{
  "d_model": 128,
  "head_dim": 32,
  "vocab_size": 622,
  "activation": "relu",
  "attn_scale": 0.177,
  "tie_embeddings": true,
  "init_std_down": 0.00756,
  "beta1": 0.9,
  "schedule": "wsd",
  "batch_tokens": [16384, 32768, 49152],
  "seq_len": 256,
  "steps": 5432,
  "dataset": "wikipedia_en"
}
Each number is 128 + 24 x the weight over the matrix's rms, rounded and kept within 0 to 255. Layers, rows and columns count from 0.

# layer 8 MLP down (transposed), 384x128, rms 0.0818, rows 150-202, columns 64-127
[[ 90 122 177 170 145  87 139 161 118 114 154 147 124 121 103 108 101 117 138 124 131  74 110 152 138 118 193 174 144 180 117  94 166 136 131  97  85 153 122 145 118 151  76 138 128 117 151 117 167 140 120 106 115 104 124 147 130 120 166 148 148  82 101 125]
 [147 105  94  90 133 111 106 121 114 111 105 120 120 137 126 111 120 121 106 168  86 110 143 132 140  96 109 109 127 138 147 139 120 136 147 113 174 126 112 162 147 133 120 160 149 132 119 126 133 120 130 128 161 111 119 153 158 166 107 138  98 109 155 136]
 [136 127 158 122 141 108 129  94 140 134 140 129 141 119  88 125 156 101 144 136  99 134  97 131 133 165 120  95 151 124 135 137 148 102 140 113 150 157  87 121 107 133 110 146 116 123 119 124  95 160 138 148  89 132 151  94  87  84 145 140 148 139  89 110]
 [ 89 126 108 119 115 153 127 129 159 117 110 114 203 134 145  96 109 107 109 101 110 133 124 116  96  88 125 160 133 122 143 123 165 137 185 100 127 141 142 101 112  92 134 104 144 119 124 121 143 106 146 126 122 134 131 136  93 102  97 180 116 122 123 101]
 [105 139  80 132 125 112 156 146 127 134 137 153 180  91 125 158 139 165 143  71 131 141 144 117 120 133 138 113 125 150 152  71 148 101 122 126 125 111 179 167 108 131 102 135 129 121 147 110 170 106 130  95 151 148 142 115  95 147 114 176 154 149 160 123]
 [122 121 127 116 147 139  85 157 154 104 148 123 142 139 126 121 122 137 119 130 155 152 156 121 156 122 148  93 108 127 122 116  94 166 127  97 101 126 139 137 137 118 119 129  90 129 146 126 128 109 142 117 107 107 136 172 131  90 156 164 104 159 126 151]
 [156 100 110 109 106 157 135 137 134  99 135 115 147 101 158 104 159  72 160 105 175 142 123 148 120 146 103 128 154 134  89 128 134 182 115 165 114 164 124  94 169 114 110 109 163 102 135 108 102 117  78 148 117 148  93 174 110  96 158  96 151 111 137 125]
 [ 85  95 127 111 180 103 140 123 165 108 123 116 122  97 119 169 143 118 114 163  89 105 146 131 154 102 106 126 148 151 103 136 148  89 130 124 145 136 112  92 126  93 109 128 125 130 135 109 146 145  39 120 136  81 137 157 162 113 114 146 108 125 123 166]
 [156  98 167 138 113 109 161 131 139  96 145 133 167 109 129 140 140 162 114 101 164 129 121 128 163  83 114 129 117 125 154 146 161 136 113 157 127 136  87 128 101 121 149 118 122 135 122  92 144  81 154 136 107 103 156  80 140  94 128 177 112 151 130 127]
 [143 125 157 135 149 123 126 138 137 122 169 150 100  96 109 141 144 120 121 117 109 112 141 142 135  95 132 133 123 109 113  96 122 103 136 150 133 133 127 153 115 141 135 150 116 172 129 112 101 160 144 157 126 170 111 112 114 134  82 128 136 124 130  68]
 [118  93 141 108 133 116 149 101 160 141 166 108 118  99 132 136 182 163 101 133  68  92 163 142  94 154 140 122 112 127 136 140  89 137 102 144  93 128 143  96 141 140 168 135 125 168 113 171 128 100 126 144 122 126 167 131  73 133 113 150 124 113 129 155]
 [140  87 102 106 145 123 133  78 114  81 128 119 120 107 130 168 166 166 135 125 146 136 142 139 161 134 150 146 118 113 181 124 159 157 162 132 144 116 112 124  99 121 120 131  97  82 100 130 108 134 130 165 120  98  98 127 152  67 134  97 172 130 154 128]
 [136 165 117 129 121 117 146 127 119 163 100 173 127 138  91 130 122 153 145  77 120 102 124 125 129 144 114 128 117 160 119 158 148 127 135 129 142 122 134 144 100 128  92 127  99 139 109 105 158 162 172 117 100 138 124 138  76 125 128 110 138 143 166 123]
 [134 126 122 107 140 135 136 123 143 104 135 133 102 128 133 169 155 117 166 133 122 121 139 158  88 109 117  97 136  97 138 147 164 123 115 146 126 105 146 121 104 156 169 139 109  93 132 117 108 100 123 166 114 106 161 122  92 121 136 124 144 114 100 171]
 [139 128  70 123 103 190 131 106 143 170  91 133 166 101 154 158 113 141 116 120 163 147 143  94 143 114  94 139 115 138 141 156 148 156 161 192 146 121  95 117 130 131 141 134 102  95 120 119 109 140 119 137 109  87 102 121 102 147 117  71 117 128 147 143]
 [123 117 128 144 107 161 127 165 127 149 135 128 157  74  67 130 103 125 140 144 104 133 152 151 104 151 140 139 125 144 146 100 122 185  99 109 114 178 133 164 140 124 109 121 176 102 112 157 137 123 164 134 151  74 158 116 123 120 133 152  87 152  62 124]
 [144 171 118 143 112 139 141  83 101  97  95 126  91 117 103  96 124  68 148 115 127 128  82 142 125 115 125 106 167 121 137 161 128 134 151 114 147 138 161 108 171 113 171 135 117  92 151 142 101 130 175 156 145 143 141 109 119 114 162 120 165 124 214 143]
 [170 143 131 122 148 129 136 131 122 112 140 125 132 110 110 120 165 138 153 169 131 132 155 152  89 136 115  95 136 125 179 161 130 122 109 118 136 116 135 144 134 131 117 121 137 121 113 118 120 138 145 157 116 127 135 113  97 122 115 119 109 134  75 135]
 [141 130 124 100 130 100  93 140 112  95  78 138  97 145  84 112 167 129  97 111 128 127  81 146 112 101 101 137 124 144 125 142 154 154 143 115  83  99 139 137 104 137 175 119 141 135 160 125 134 130 131 131 128 160 149 138 115  86 140 148 136 136 142  83]
 [122 126 122 111 118 181  70 135 102 126 166 100 128 124 114 134 163  96 103 124 109  92 119 118 135 109  64 138 128 107 113 155 115 138 157 108 128 151 114 110 110 139 123 141 104 108 148 124 129 137 133 165 133 112 120 133 107 126 109 125 116 133 135 130]
 [110 131 144 144 134 142 106 153 128 149  84 101 137 126 113 138 127 117 164 110 140 128  88 194 124 104 130 170 132 164 158 176 126 111 120 181 106 111 172 151 177 193 128 103 103  81 130 174 144  66 135 119 100  73 123 113 111 173  98 138  68  81 109 149]
 [126 130  62 119 130 124 128  92 131 119 138 122 110 120 145 169 125 119  67 164 157 130  92 164 148 158 114 163 170 141 149 164 117 122 103  97 121 118 132 152 150  91 133 116  95 139 115 153 120 146 112 121 165 180 132 113 142 108 111  99  97 118 149 132]
 [ 87 122 114 134 127 158 115 146 116 128 148 107 137 103 154 106 123 110 131 137 157 139 105 138 108 117 142 125 154 135 157 109 123 108 123 136 135 125 111 104 137 136 147 115 143  96 111 103 124 122  96 180 116  70 149 128 103 146 141 112 123 107 111 146]
 [124 138 147 123 142 138 124 120 150 158 123 148 129 121 129 138 197 131 105 160 133 153 155 172 136  92 111 144 150 135 136 107 107 146 130 148 104  79 146 170  60 156 103  80  77  77 108 131 111 145 179  98 130 117 118 198 101 125  83  97 134 126 150 101]
 [115 120 189 108 131 135 108 114 110 111 157 170 107 111 124 125 148 166 109 190 112 153 115 123 112 126  92 110 126 112 125  92 161 117 109  94  96  96 132 154  96 120 124 123 161 149 148 136 101 106 140  98 130 104 140  93 134 127 153  87 124 153  89 145]
 [ 96  97  67 117 140 135 158 139 160 158 112 121 125  87 106 149 166 144 141 167  97 136 140 134 140 142 141 114  70 168 142 138 162 143 188  94 113 160 113 136  89 161 194  65 116 148 119 125 126 146 141 147 107 151 155 107 125 161 122 115 140 140 127 148]
 [112 176  98 113  90 136 123 163 125 119  99 168 131 110 131 112 113 119 118 153 129 124  89 144 114 164  95  98 116 141 124 160 155 161 133 151 105 100 148 141 102 115 160 148 107 160 125 149 133 114 126 119 179 104 114 129 125  94 153 104 103 150 152 155]
 [125 135 125 121 113  99 109 140 129 146  94 100 100 180 135 118 147 137 109 132 105 167 141  89 103 148  91 179 157  94 143 178 113 107 131 115  92 163 125 150 115 114 133  51 209 145 120 138 112 138  80 114 109 136 188 168 134 166 115 152 155 113 105 145]
 [118  84 168 156 159 139 102 149 105 151 104 146 155  91 112 109 158 113 158 167  87 126 120 156 190  98 133 130 160 129 118 141 145 128 156 112 156 163 111  92 119 132 103 112 100 153 122  91 120 149 137 121 160 158 188 140 146  93 103 129 108 119 188  90]
 [134 142 164 176 132 130 143 106 131  90 126 137 166 172 119 106 158 116 125 118 123 118 140 145 118 119 107 113  89 154 114 143 112 134  80  93 119 140 116 128 118 121  82 118 143 157 134 133 172 118 152 150  88 109  93 159 111 167 119 134 100 134 123 133]
 [105 111 138 150 151  92 134 147 123 170 144 149 134 123  79 105 131  93 128  83  90 127  73 120 127 112 109  96 131 143 120 113  99 142 108 133 105 114 142 144 116 135  88 191 146 107 172 131 135 171 159 118 115 109 131 113  90 108 113 157 123 144 139 148]
 [145 126 102 117 126 131 100 110 141 118 100 111  94 137  99 129 152 129 106 120 110 101 137 126  98 115 114 158 146 117 124 148 117 135 119 104 126 160 133 120 156  94  97 134  97 112 109 125 112 125 113 107 145 136 111 128 151 127  99 109 104 120 146 152]
 [115 123 135 105  93 139 122 147 122 143 126 183 160 145 115  97 106 154 139 140 156 100 163 102 138 115 149 113  76 153 160 142 149 140 132 125  90 150 124 124 155 143 153  46 153 101 173 119 134 124 140 132 103 133 136 118 121 100 159 127  97 135 120  97]
 [121 125 143 155 139 121  83  85 110 113 159 146 103 114 116 120 129 129 125 161 134 156 158 146 172 119 131 111 161 170  88 142 103 131 127  73 135  94 156 157 150 147 134 121 118 139 132 130 156 140  91 145 120 166 104 106 108 166 160 144 159 146 131 116]
 [144 132 163 139 115 111  95 112 112  93 125 181 121 101 128  98 111  94 139 155 120 100 115 122 117 142 113 136 132 129 123 161 109 120 131 112 138 113 128 115 136 138 130 109 125 138 145 171 129  95 140 141 121 135 122 115 138 160 118 108  81 158  76 147]
 [145 130 145  91 122 100 173 120 137 172 166  75 116 162 127 109 134 129 160 119 112 114 154 134 167 130 158 111 100 129 100 131 131 167 130 112 134 154 155  95 150 124 133 176 121 145 110 116 100  96 148  85 143  94 104 128 151 130 115 136 111 112 140 170]
 [167 103 105 120 141 142 130 111  94 127  93 176 118 103 149 162 134 128 143 129 163 130 145 112  78 147 116 131 125 104 114 118 128 121 108 155 110 118 161 111 147 107 140 139 140 147 138 148 107 158 102 202 137 166 135 148 144  89 111 122 122 138 141 139]
 [164 117 137 147 154 127 115  94 129 112 119 131 160 126 109 139 164  95 143 113  97 126 153 107 113 120 126 121 102  76 127 127 156 150 159 118 109 134 139 149 100 161 136 124 179 136 135 114 145 153 104 134 121 150 171 126 146 155 144 130 112 124 136 125]
 [129 127  79 128 119 162 132 118 154 145 103 140  70 149 133 144 133 150 117 186  87 145 121 137 125 130 121  91 130 164 135 179 138 140 123 126  97 136 110 117  80 116 122  71  96 150 118  78 140 112 135 130 193 151 160 122 109 107 145 133 104 108 140 165]
 [110 150 119 119 132 112 122 159 146 152 186 102 117 167 111 100 148 133 161  85 108 137 122 125 152 107  87 130 126 113 166  77  88 105 113  92 121 146  83 170 124 139 106 154 149  85 114  99 112 116  98 113 102 117 165 137 177  89 161 106  87 100 104 134]
 [118 126 128 174  96 146 102  97 155 135 154 121 108 120  89  89 128 174 108 124 126 121 160 134 157 150 113  93 121 126 154 166 154 128 132 136 133 124  75 143 147 151 118 148 121 105 111 179 145 116 148 124 132 179 122 107 176 110 141 142 119 125 101 108]
 [117 111 132 159 116 142 144 116 137  96 110 187 143 104 123 128 122 140 121 151 110 127 122 163 118 134 133 163 152 115 150 121 127 124 146 134 143 130  92 138 161 136  92 165 121 142  82 171  63 106 158 137 161 123  98 104 100 138  98 120 138 137 161 136]
 [132 124 109 139 136 103 124 112 131 139 147 120 152 145  96 136 138 150 126 104 121 110 127 136 128 127 106 107 152 116 162 144 124 119 121 146 131  92 130 124 156 156 125 144 155 120 113 156 121 135 130  82 142 107 129 113 116 135  93 131 137 132 106  94]
 [125 129 110 138 140 123 145 157 136 122 160 112 136  72 105 128 112  94 133 149  85 131  97 151 137 143 162 135  80 180 124  98 146 120 148 149 144 107 158 155 153 133 117 123 107  82 128  88 134 120 145 123 103 128  45 127  97  92 115 110 113 132  92 128]
 [123 125 125 127  96 148 131 105 167 160 135 142 169 160 118 174 125 148 124 190 105  89 105 134 109 124 149 110 117 115 141 118 166 156 116  91 100 153  97 112 108 150 125  97 105 146 123 141 150 118 117 151 135 144 148  95 167 125 134 146 142 125  80 124]
 [135 134 146 122 108  68 107 105 130 123 155  98 124 125 101 110 108 135 113  73 151 106 163 127 126 127 119 124 134 119 124 104  88 127 184 126 120 116 143 129 130  84 113 122 140 142 154 127 117  24 133 130 138  87 178 125 118 102  88  97 112 148 152 150]
 [169 145 144 178 128 117  97 118 144  99 123  93 138 170 112  88 126 116 142 122 108  95 117 110 151 155 141 133 161 139 111 134 125 150 175 133 109  80 148 109 114 129 140 143 134 134 133 122  74 115 144 102 117  87 122 113  92 135 119 130 100 140 146 173]
 [116 178  86 158 147 160 117  77 141 141 170 133 137 160 117  85 121 135 115 158 184 112 154 135 137 106 143 152 134 128 147 106 118 160 113 164 113  88 102 149 117 152 151 140  94  94 122 133 130 103 116 121 111 139 108 133 117 149 118 156 151 191 143 121]
 [144 138  88 115 160 129 107 124 140 106 105 142 159 137 142 101 129 128 132 144 143 150 148 117 154 131 121 134 129 134 110  79 200 119 167 136 150 153  89 128 120 153 129 102 112 140 109 136  99 145 144 125 108  93 157 113 125 100 146 153  78 124  98 143]
 [123 102 153 142 134 152 130 137 100  94  97 128 167  94  86 111 165 162 144 111 128 148 107  94 142 132 118 100 107 139 136 140 155 169 131  99 163  99 155 120 117 140 170 109 116 132 112 123  80  90 165 116  98 136 133 125 111 154 125 137 120 151 114 120]
 [169 147 127 131 123 108 117 142 122 155 175 159 101 107 106 154 113 125 155 116 102 145 108 104 149 141  91 144 107 117 133 137 134 126 163 144 138 126 155 172 110 138 116 103 131 159 133 170 116 126 133 142 152 134 172 127 155 129 134 110 140 133 145 102]
 [115 136  83 127 100  89 109 116 110 112  97 110 137  62  74 118 140 117 101 121  93  92 175 112 123 150  79 109 163 144 156 117 147 133 132 112 106  84 104 124 147 152  94 137 146 167 145 126 105 140 139 166  74 140 137  82 136 127 100 126 129 143 121 155]
 [125 127 124 131 114 117 116 132 140 138 110 133 136 128 112 118 131 163 147 109  81 148 127 155 146 130 135 126 111 136 160 105 172 134 105 119 106 100 127 142  90 122 141 103  96 118 104  96 144 167 101 138 108 139  98 107 142 103 135 121 141 143 168 151]]
# layer 8 MLP up, 384x128, rms 0.0888, rows 151-202, columns 64-127
[[134  87 139 161 119  91 127 160 144 144 133  94 170 137 111 157 141 123  92 134 147 138 151 134 112 116 110 136 170  93  63 102 129 133 161 124 145 120 147 127 126 115 126 122 131 157 138 145  75 137 131 167 133  86 127 125 114  96 130 116 111 113  89  81]
 [120 158 131 114 121 131 136 131 133 138 141 128 177 118 103  95 128 142 108  97 129 108 135 111  99 119 136 144 145 108 140 101  89 127 127 143 126 111 106 150  94 153 162 136 195 109 131  95 112 132 113 143 115 115 126 135 169 175  96  98 109 120 121  87]
 [151  88 130 136 141 142 130 129 171 131 166 121  92  98 155 141 150 168 142 102 167 149 152 110 148 127 137 145 144  78 114 103  96  99  96 141 135 130 161 121 128 162 130  99 133 134 116 126  86 140 118 134 121 141 122 128 129 159 147 153 173 106 116 158]
 [161 102 138 108 133 143 134 162 137 164 135 119 132 114 133 138 132 169 110 132 141 101 161 125 142 105 134 109 155  75 111 120 131 133 175 139 174 102 134 122 146  97 103 103 156 140 110 128 127 100  58 184 123 148 170 112 154 193 181 111 127 106 145 179]
 [110 129 138 113 120  97 136 135 159  97 140 157 145  94  94 143 185 103 145 132 144  60 109  65 157  99 131 143 143  85 137 118 112 108 163 124 101 125 131 127 125 156 151 158 137 122 120 126 111 119 103 114 117 127  81 118 168 142 133 119 153 107 127 115]
 [111 126  98 109 144 123 122 150 127 169  98 127 149 125 153 116 107 111 164 125 128 154 150 125 120 128 151 129 123 129 140 150 120 101  89 144 121 101 202 131 133 150 108 117 132 152  71  82 135 121  96 128 121  92  84 159 162 123  69 113 189 155 163  98]
 [ 76 135 175 189 114 111 120 132 160 114 202 159 145 113 104 112 135 141 124 120 136 133 141 159 144 123 114 124 109  88  99 128 184 128 122 115 130  91 156 140 180 123 129 166 170 121  90  91 130  91 156 108 119  92  92 137 127 146 162 128 150 106  98  75]
 [109 136 151 160  96 138 182 148 123 138 162 145 125 118 122 101 127 126 114 114 142 160 113 124 115 143 139 117 120 107 125 130 132 160 126 135 137 123 126 139 117 116 171 164 140 107 116 100 127  89 123 131 126  93 123  73 155 127 204  83 159  84 127 129]
 [ 65 127 123 107 166 139 117 149 112 114 130 145 147 126 129 147 164 134 131 135 103 145 124  92 145 124 124 123 175 109 102 100  84 164 121 124 134 141 136 111 123 135 136 127 113  94 131 125 115 152 156 148 115 107  75 115 135 154 173 139 129  98  89 114]
 [141 108 102 133 137 126 147 125 111 153 131 128 149 143 132 150 104 107 146 102 128 114 118 121 136  96 162 132 123 136 134 126 182 116 139 130 171 109 145 122 134 121 159 152 132 155  76 119 138 123 153 133 104 116 162 142 115 119 126  89 139 130 115 180]
 [130 117 133 167  90 105 127 155 132 135 147 147 164 137 103  97 127 103 150 114 159 134 170 135 100  55 111 132 125 111 137 108 131  91 130 129 109  94 169 138 156 100 140 124 123 175 132 110 129 156 140 136 131 126 130 142 144 187 127  98 149 166 107 137]
 [124 144 110 138 146 127 128 177 141 144 142 122 157 116 128 129 134 130 148 146 126 145 111 108 125  82 157 104 164 160 120  79 132 115 133 134 100 120 124 104 121 104 138 131 145 120 138 139 126 129  96 135  65 103 118 102 126 138 135 124 127 120 102 134]
 [100 132  86 135 124 104 147 140 123 170 118 139 138 108 105 131 118 108 115 170 168 153 125  83 137 129 169 176 130 151 134 135 146 104 114 142 122 120 145  96 139 150  97 107 100 106 121  78 156 154 119 125 137 149  87 109 152 112 122 118 103 141 159 113]
 [129 107 160 156  99 124 157 142 135 126 128 165 128 147 148 122 182 154 106 116 150 167 124 120 137 126 105 130 111 138  84 100 103 174 137 148  85 105 171 131 103 143 137 106 135 158  87  78 143 122 145 129 102  77 131 145 160 116 138 161 104 106 136  99]
 [ 77  95 113 109  95 149 168 162 172 109 122  87 160 114 135 103 126 117 154 122  98 136 143 120  88 131 167 116 162 134 116 105 140 108 161 146 143 118 160 167 136 137 112 133  85 120 135 107 137 146 138 147 152 124 120  95 104 167 121 112 130 117 134 154]
 [ 95  97 102 124 135  95 143 149 157 133 143 134 135 142 125 152 131 110 123 149 149 136 148 119  94 124 162 146 135  95  78  62 139 109 144 136 109 123  97 131 146 118 130 115  96 148 140 139 177 133 106 146 121 109 115 107 147 144 120 114 121 142  77 126]
 [136 116 122 108  85 101 129 135 146 149 151 189 141 135 120 129 136 137 120  95 134 127 140 107 141 129 142 145  95 102  99 132  98 137 115 138 114 103 132 111 107 164 164 121 109 110 128 130 142 144 145 120 133 140 120 111 123 150 135 175 117 150 162 130]
 [128 152 118 132 113 143 163 125  99 133 129 158 130 104 128 130 142 108  66 146 233 140 103 127 123 121 122 167 175 148 157 129 125  81 114 172 166 122 147 167 123  96  91 129  93 135 113 119 101 130  88  98 107 151 111 125  96 127  95 129 129 165 133 105]
 [157 128  91 160 100 110 151 158 140 125 116 142 162 113 133 127 150 125 138 131 152 165 123 116 133 108 156 171  99 136 118 140 147 130 112 128 130 135 152 113 154 156  96 166  99  59 105  99 158 127 142 121 152 130 156 115 146 161 109 119 111 133 137 143]
 [127 112 172 176 182 195 140 156 114 136 137 108 139 113 161 112 138 148 152 109 105 111 189 184 134 112 112 105 137  97 104 120 114 168 162 151 154 123 140 129  96 123  61 146 127 124 131 103 133 117 167 148 111 146 146 106  87 121 175 131 138  95 142 144]
 [108 148 155 119 125 130 154 140 123 134 144 120 186 137 165  94 146 143 139 125 140 127 125  94 125 129 160 157 100 137 161 115 148  88 100 154 144 119 135 128 129 105 137 183 103 149 103 120 115 161 157 109 127  85 140 110  37 143 130 136 128  92 170 115]
 [142 106  91 109 126 128 160 150 103 126 131 139 124 129 123 135 127 118 138 111 110 134 160 112 124 106 144  94 125 153  96 131 132 113 123 148 131  60 130 170 113 139 111 104 126 168 141 127  88 115 121 117 111 121 124 106  98 144 133 142 128 113  94 147]
 [177 118 145 115 107 124 165 154 111 150 120 115 143 130 135 114 129  82 120 125 161 122 163  98 100  79 136 130 129 111 127 102 170  95 106 115 147 138 130 152 187 125 136 136 144 132 113 142 101  96  65 142 134 154 123  70 127 163 165 113 149  96  99 143]
 [133 102  91 118 174  94 144 134 153 143 106 132 133 114 114 148 123 105 131 162 171 115 108 106 127 116 120  95 149  98 130 116 144 116 150 172 178  87 138 173 154 130 149 161 173 126  90 142 117 133 123 121 119 150 118 138  83 134 160  98 142  97  93 114]
 [113 143 126 141  92 120 126 186 126 162 135 137 139 127 126 160 130 128  98 133 119 122 118 108 105 106 166 102 184 114 135  86 106 147  92 169 150  89 162 148 149  81  64 215 100 102 124  94 118 127 145  88 131 134 115  91 144 138 167 137 133 141 114  93]
 [131 141  94 135 153 118 131 127 131 134 138 172 142 128 116 141 115 145 148 170 144 120 146 117  93 120  98 157 130 143 163 123 144 118 155 146 146 118 132  84  99 114 125 172 126 140 110 131  81 101 120 139 116 149 117 107 132 136 112 117 154 132 108  82]
 [164 109 136 134 110 125 142 110 194 109 158 151 139 132 143 117 150 134 152 132 147 141 142 200 147 102 146 138 104 144 128 107 120 130 143 159  97 110 163 126  67 102 120 122 170 147 128 103 153 119 127 136 106 101 137 124 168 120 112 137 134 139 134 143]
 [112 122 141 110  95 131 138 137 109 169 139 102 119 110 149  67 139  98 136  98 115 129 148 154  70 108 140 112 119 116 115 155 142  96  96 147 145 100 145  97 133 139  99 129 124 128 143 117 142 138 135 139 136 127 171 115 137 148 134 132 180 149 115 120]
 [159  74 151 124 135 148 154 125 122 191 141  92 120 135 152 141 156 139 141 119 149 129 160 112 138 137 127 120 151 114 121 125  90 120 149 117 136 125 149 136 116 139 154 158  96 136 104 130 146  89 108 136 133 128 107  90 134 133 122 132 162 174 137 106]
 [141 104 122 138 127 114 147 122 124 128 133  89 119 122 123 142 138 105 101 125 129 120 129 145  94 157 108 153 142 110  96 130 145 104 157 128 106 128 166 140 165 137 116 147 112 142  74 105 143 151 135  95 106 186 116 115 173 134 137 106 166 173 130 138]
 [131 112  99 160  84 107 127 141 108 126 123 162 153 124 175 163 147 144 129 122 117 141 105 113 126 113 121 144 113 103 102 140 155 105 121 136 118 111 185 124 118 135 129 142 152 164  94 124 113 170 138 105 125  94 132 123 117 143 144 168 118 131 129 126]
 [142 120  91 176  91 185 146 128 140 123 111 121 146 128 140 118 139 153  71  84 159 157 114 121 125 109 160 150 101 130 143 124 115 122 133 140 104 123 128  99  91 133 105 140 151 114 125  99 150 114  96  75 114 159 103 115 135 149  94 142 153 107 131 149]
 [154 172 103 125  89 102 141 141 123 130 129 115 147  96 142 141 158 122 142 138 106 102 189 130  49 126 166 154 113 139 150 137 122 142 155 129 161 117 147 106 122  76 103 129 129 122 101 111 165 141 143 128 125 121 162 125  96 120 108 111 124 135 164 123]
 [131 119 121 156 149 127 156 110 126 177 142 110 113 119 111 159 131 178  80 104 133 120 123 118 126 121 131 140 144  80 124  83 120 110 130 157 149 109  97 114 135 103 130 128 134 169  98 141 129 154 133 132 108 100  96 113 103 116 135 154 174 113 114 150]
 [118 102 110 105 132 109 119 147 161 171 126 132 144 141 132 112 114 113 137 107  90 115 157 146 131 127 129 103 120  89 120 105 101 111 151 173 139 126 127 175 115  86 125 132  96 141 122 120 159 125 129 106 136 172  94 100  84 147 108 164 164 114 151 116]
 [ 89 134  95 116  98 114 127 150 114 115 141  90 135 111 145 119 138 138 139  96 127  89 127 127 142  95 102 125  86 109 142 110 139 113 135 159 127 110 134 151 119 121 139 141 146 159 139 110 148 131 142 124 119 103  89 109 133 183 148 105 137 130  98 126]
 [110 140 163 120 145  98 145 142 132 121 142 157 169 120 138 131 151  91 114  89 106  79 129 111 130  95 149 125 145 131 132 113  98 104 119 149 129 107 116 149 111 122 102 125  73  98 163 124 136  89  99 119 120 113 125 111 113 172 117 133 118 125 104  92]
 [108  75 167 145 109 125 126 142 124  91 129 129 148 141 101 110 122 130  63 106 147 139 129  98 131  95 136 148 141  94 127  75 190 134 131 149 173 117 141 182 137 103 107 150 132 116 148 149 133 129 123 159  90 102  93 137  83 131 126 129 127 160 108 137]
 [122 108 175 133 144 138 136 145 105 147 120 106 148 117 106  82 135 123  79 112 143  89 172 104 111 134 163 159  98 140 116  63 146 151 143 153 147 125 146 126 130 126 102 121 157 100 142  83 148  90 108 158 131 139 120 108 124 162 108 133 142 102 119 135]
 [124 109 150 140 144 148 148 132 113 128 160 119 125  80 177 142 147 131 149 104 128 132  81 125 144 137 154 134 130 125 171 137 107 139 138 128 121 103 167  96 128 114 116 108 111  95 158 136 137 103  83 104 112 152 154 103 180 124 182 120 161 120 167 132]
 [154 125 122 117 138 141 129 128  95 110 125 161 127 111 130  98 120 139 121 147 134 103 113 130 139  94 162 120  93 103 157 128 121 109 111 162 138 130 204 130 114  95 115 135 106 112  92 119 110 102 120 149  96 163 106 137 141 102 154 122 145 123 126 137]
 [117  99 125  94 130 149 152 133 123 165 139 126 163 141 150 130 131 168 123 157 144 129 124 112 107  92 159 107 150 134  92 119 109 121 172 125 143 133 125 147 111 114 111 129 122 172 105 155 122 160 117 113 126 123 159 125 150 132 101  95 139 146  83 146]
 [161  92 126 137 106 129 167 109 142 167 153 131 121 126 146  93 184 161 135 119 184 104 134 125 100 129 114 124 135 111 131 120 133 103 136 120 136 123 126 127 118 128 122 150 196 171 114 132  81 148 141  92 122  94 152 125 124 123 163 153 131 127 158  98]
 [150 136 150 129 100 162 192 156 108 153 141 124 131 146 126 116 131 121 138  96 149 174 141 105 121  63 122 116 137 103 103 110 110 122 133 150 207  92 136 108 118 110 136 160 114 132 139  87 141 151 132 122 128 142 135 119 112 135 141 107 126  80 115  85]
 [111  83 126 105 110  93 124 120  95  95 136 179 154  98 115 148 138 124  94 151 133 164 127 160 139 130 143 127 124 100 159 149 149 109 127 125 174 148 144 133 127 154 135 131 129 136 128  82 114 143 151 123  99  76 145 138 138 195 104  94 158 156 115 123]
 [127 131  96 127 151 106 160 147 119 137 137  65 119 149 143  96 155 182 125 125 145 123 132 133 108 126 164 111 114 119 114 110 118 108 132 122 150  99 192 115 159 138 114 144 108 139 131 111 154 146 103 130 133 157 107 134 125 138  81 128 132 140 144 117]
 [116 116 139 105  98  72 117 132  98 122 142 110 116 139 123 139 164  89 132 156 129 133 209 142 109 126 191 120 131 120 108 105 164  61 134 142 160 125 127  91 104 127 133 162 110 166 154 135 150 115 101 110 144  83 132 113 105 128 175 115 121 161 155 139]
 [116 138 150  98 133 150 117 154 119 136 145 150 155 118 179 102 129 140  90  93 118 114 140 107 152 118 126  77 153 130 109 109 148 125 182 154 133 117 110 101 120  94 103 122 125 124 127 111 162 135 132 151 102 179 159 100 132 154 118 133 128 104 109 128]
 [149 107 104 134 161 126 150 143 159 175 124 102 135 137  97 137 150 125 108 131 152 136 120 114 121 102 132 167 160 141 113 115  96  89 123 149 148  90 136 143 154 116 108 188 151 109 101 115 130 153 151 116 112 129 132 111 118 145 118 104 126 123  92 193]
 [ 72 144 114 181  82  94 131 120 146 110 128 177 139 114 154 145 129 176  91 117 127 125 118 138 117 109 149 132 118 142 152 138 156 127 145 139 116  82 156 132 118 116 113 146 109 104 126 107 142 162  89 102 112 115  93 127  85 194 117  93 138 129  91 144]
 [160 102 129 128 131 152 146 119 120 109 103 142 144 123 142  90 155 112 156 145 205 140 125 159 120  94 138 166 182 129 170  81 113  95 141 122 119 121 126 120 109 115 110 164 173 135 125 145 134 102 100  96 101 142 152 158 109 119 121 107 110 102 136 131]
 [132 114 126 144 112 138 154 138 132 124 146 149 113 103 158 115 148 136 136 105 142 157 159 112 122  98 132 125 115  97 107 126 141 131 130 154 192 135 121 127 112 118 133 150 130 135 120 111 115 100 171 171 129 144 133 138 106 131 146 171 148  95 127 107]]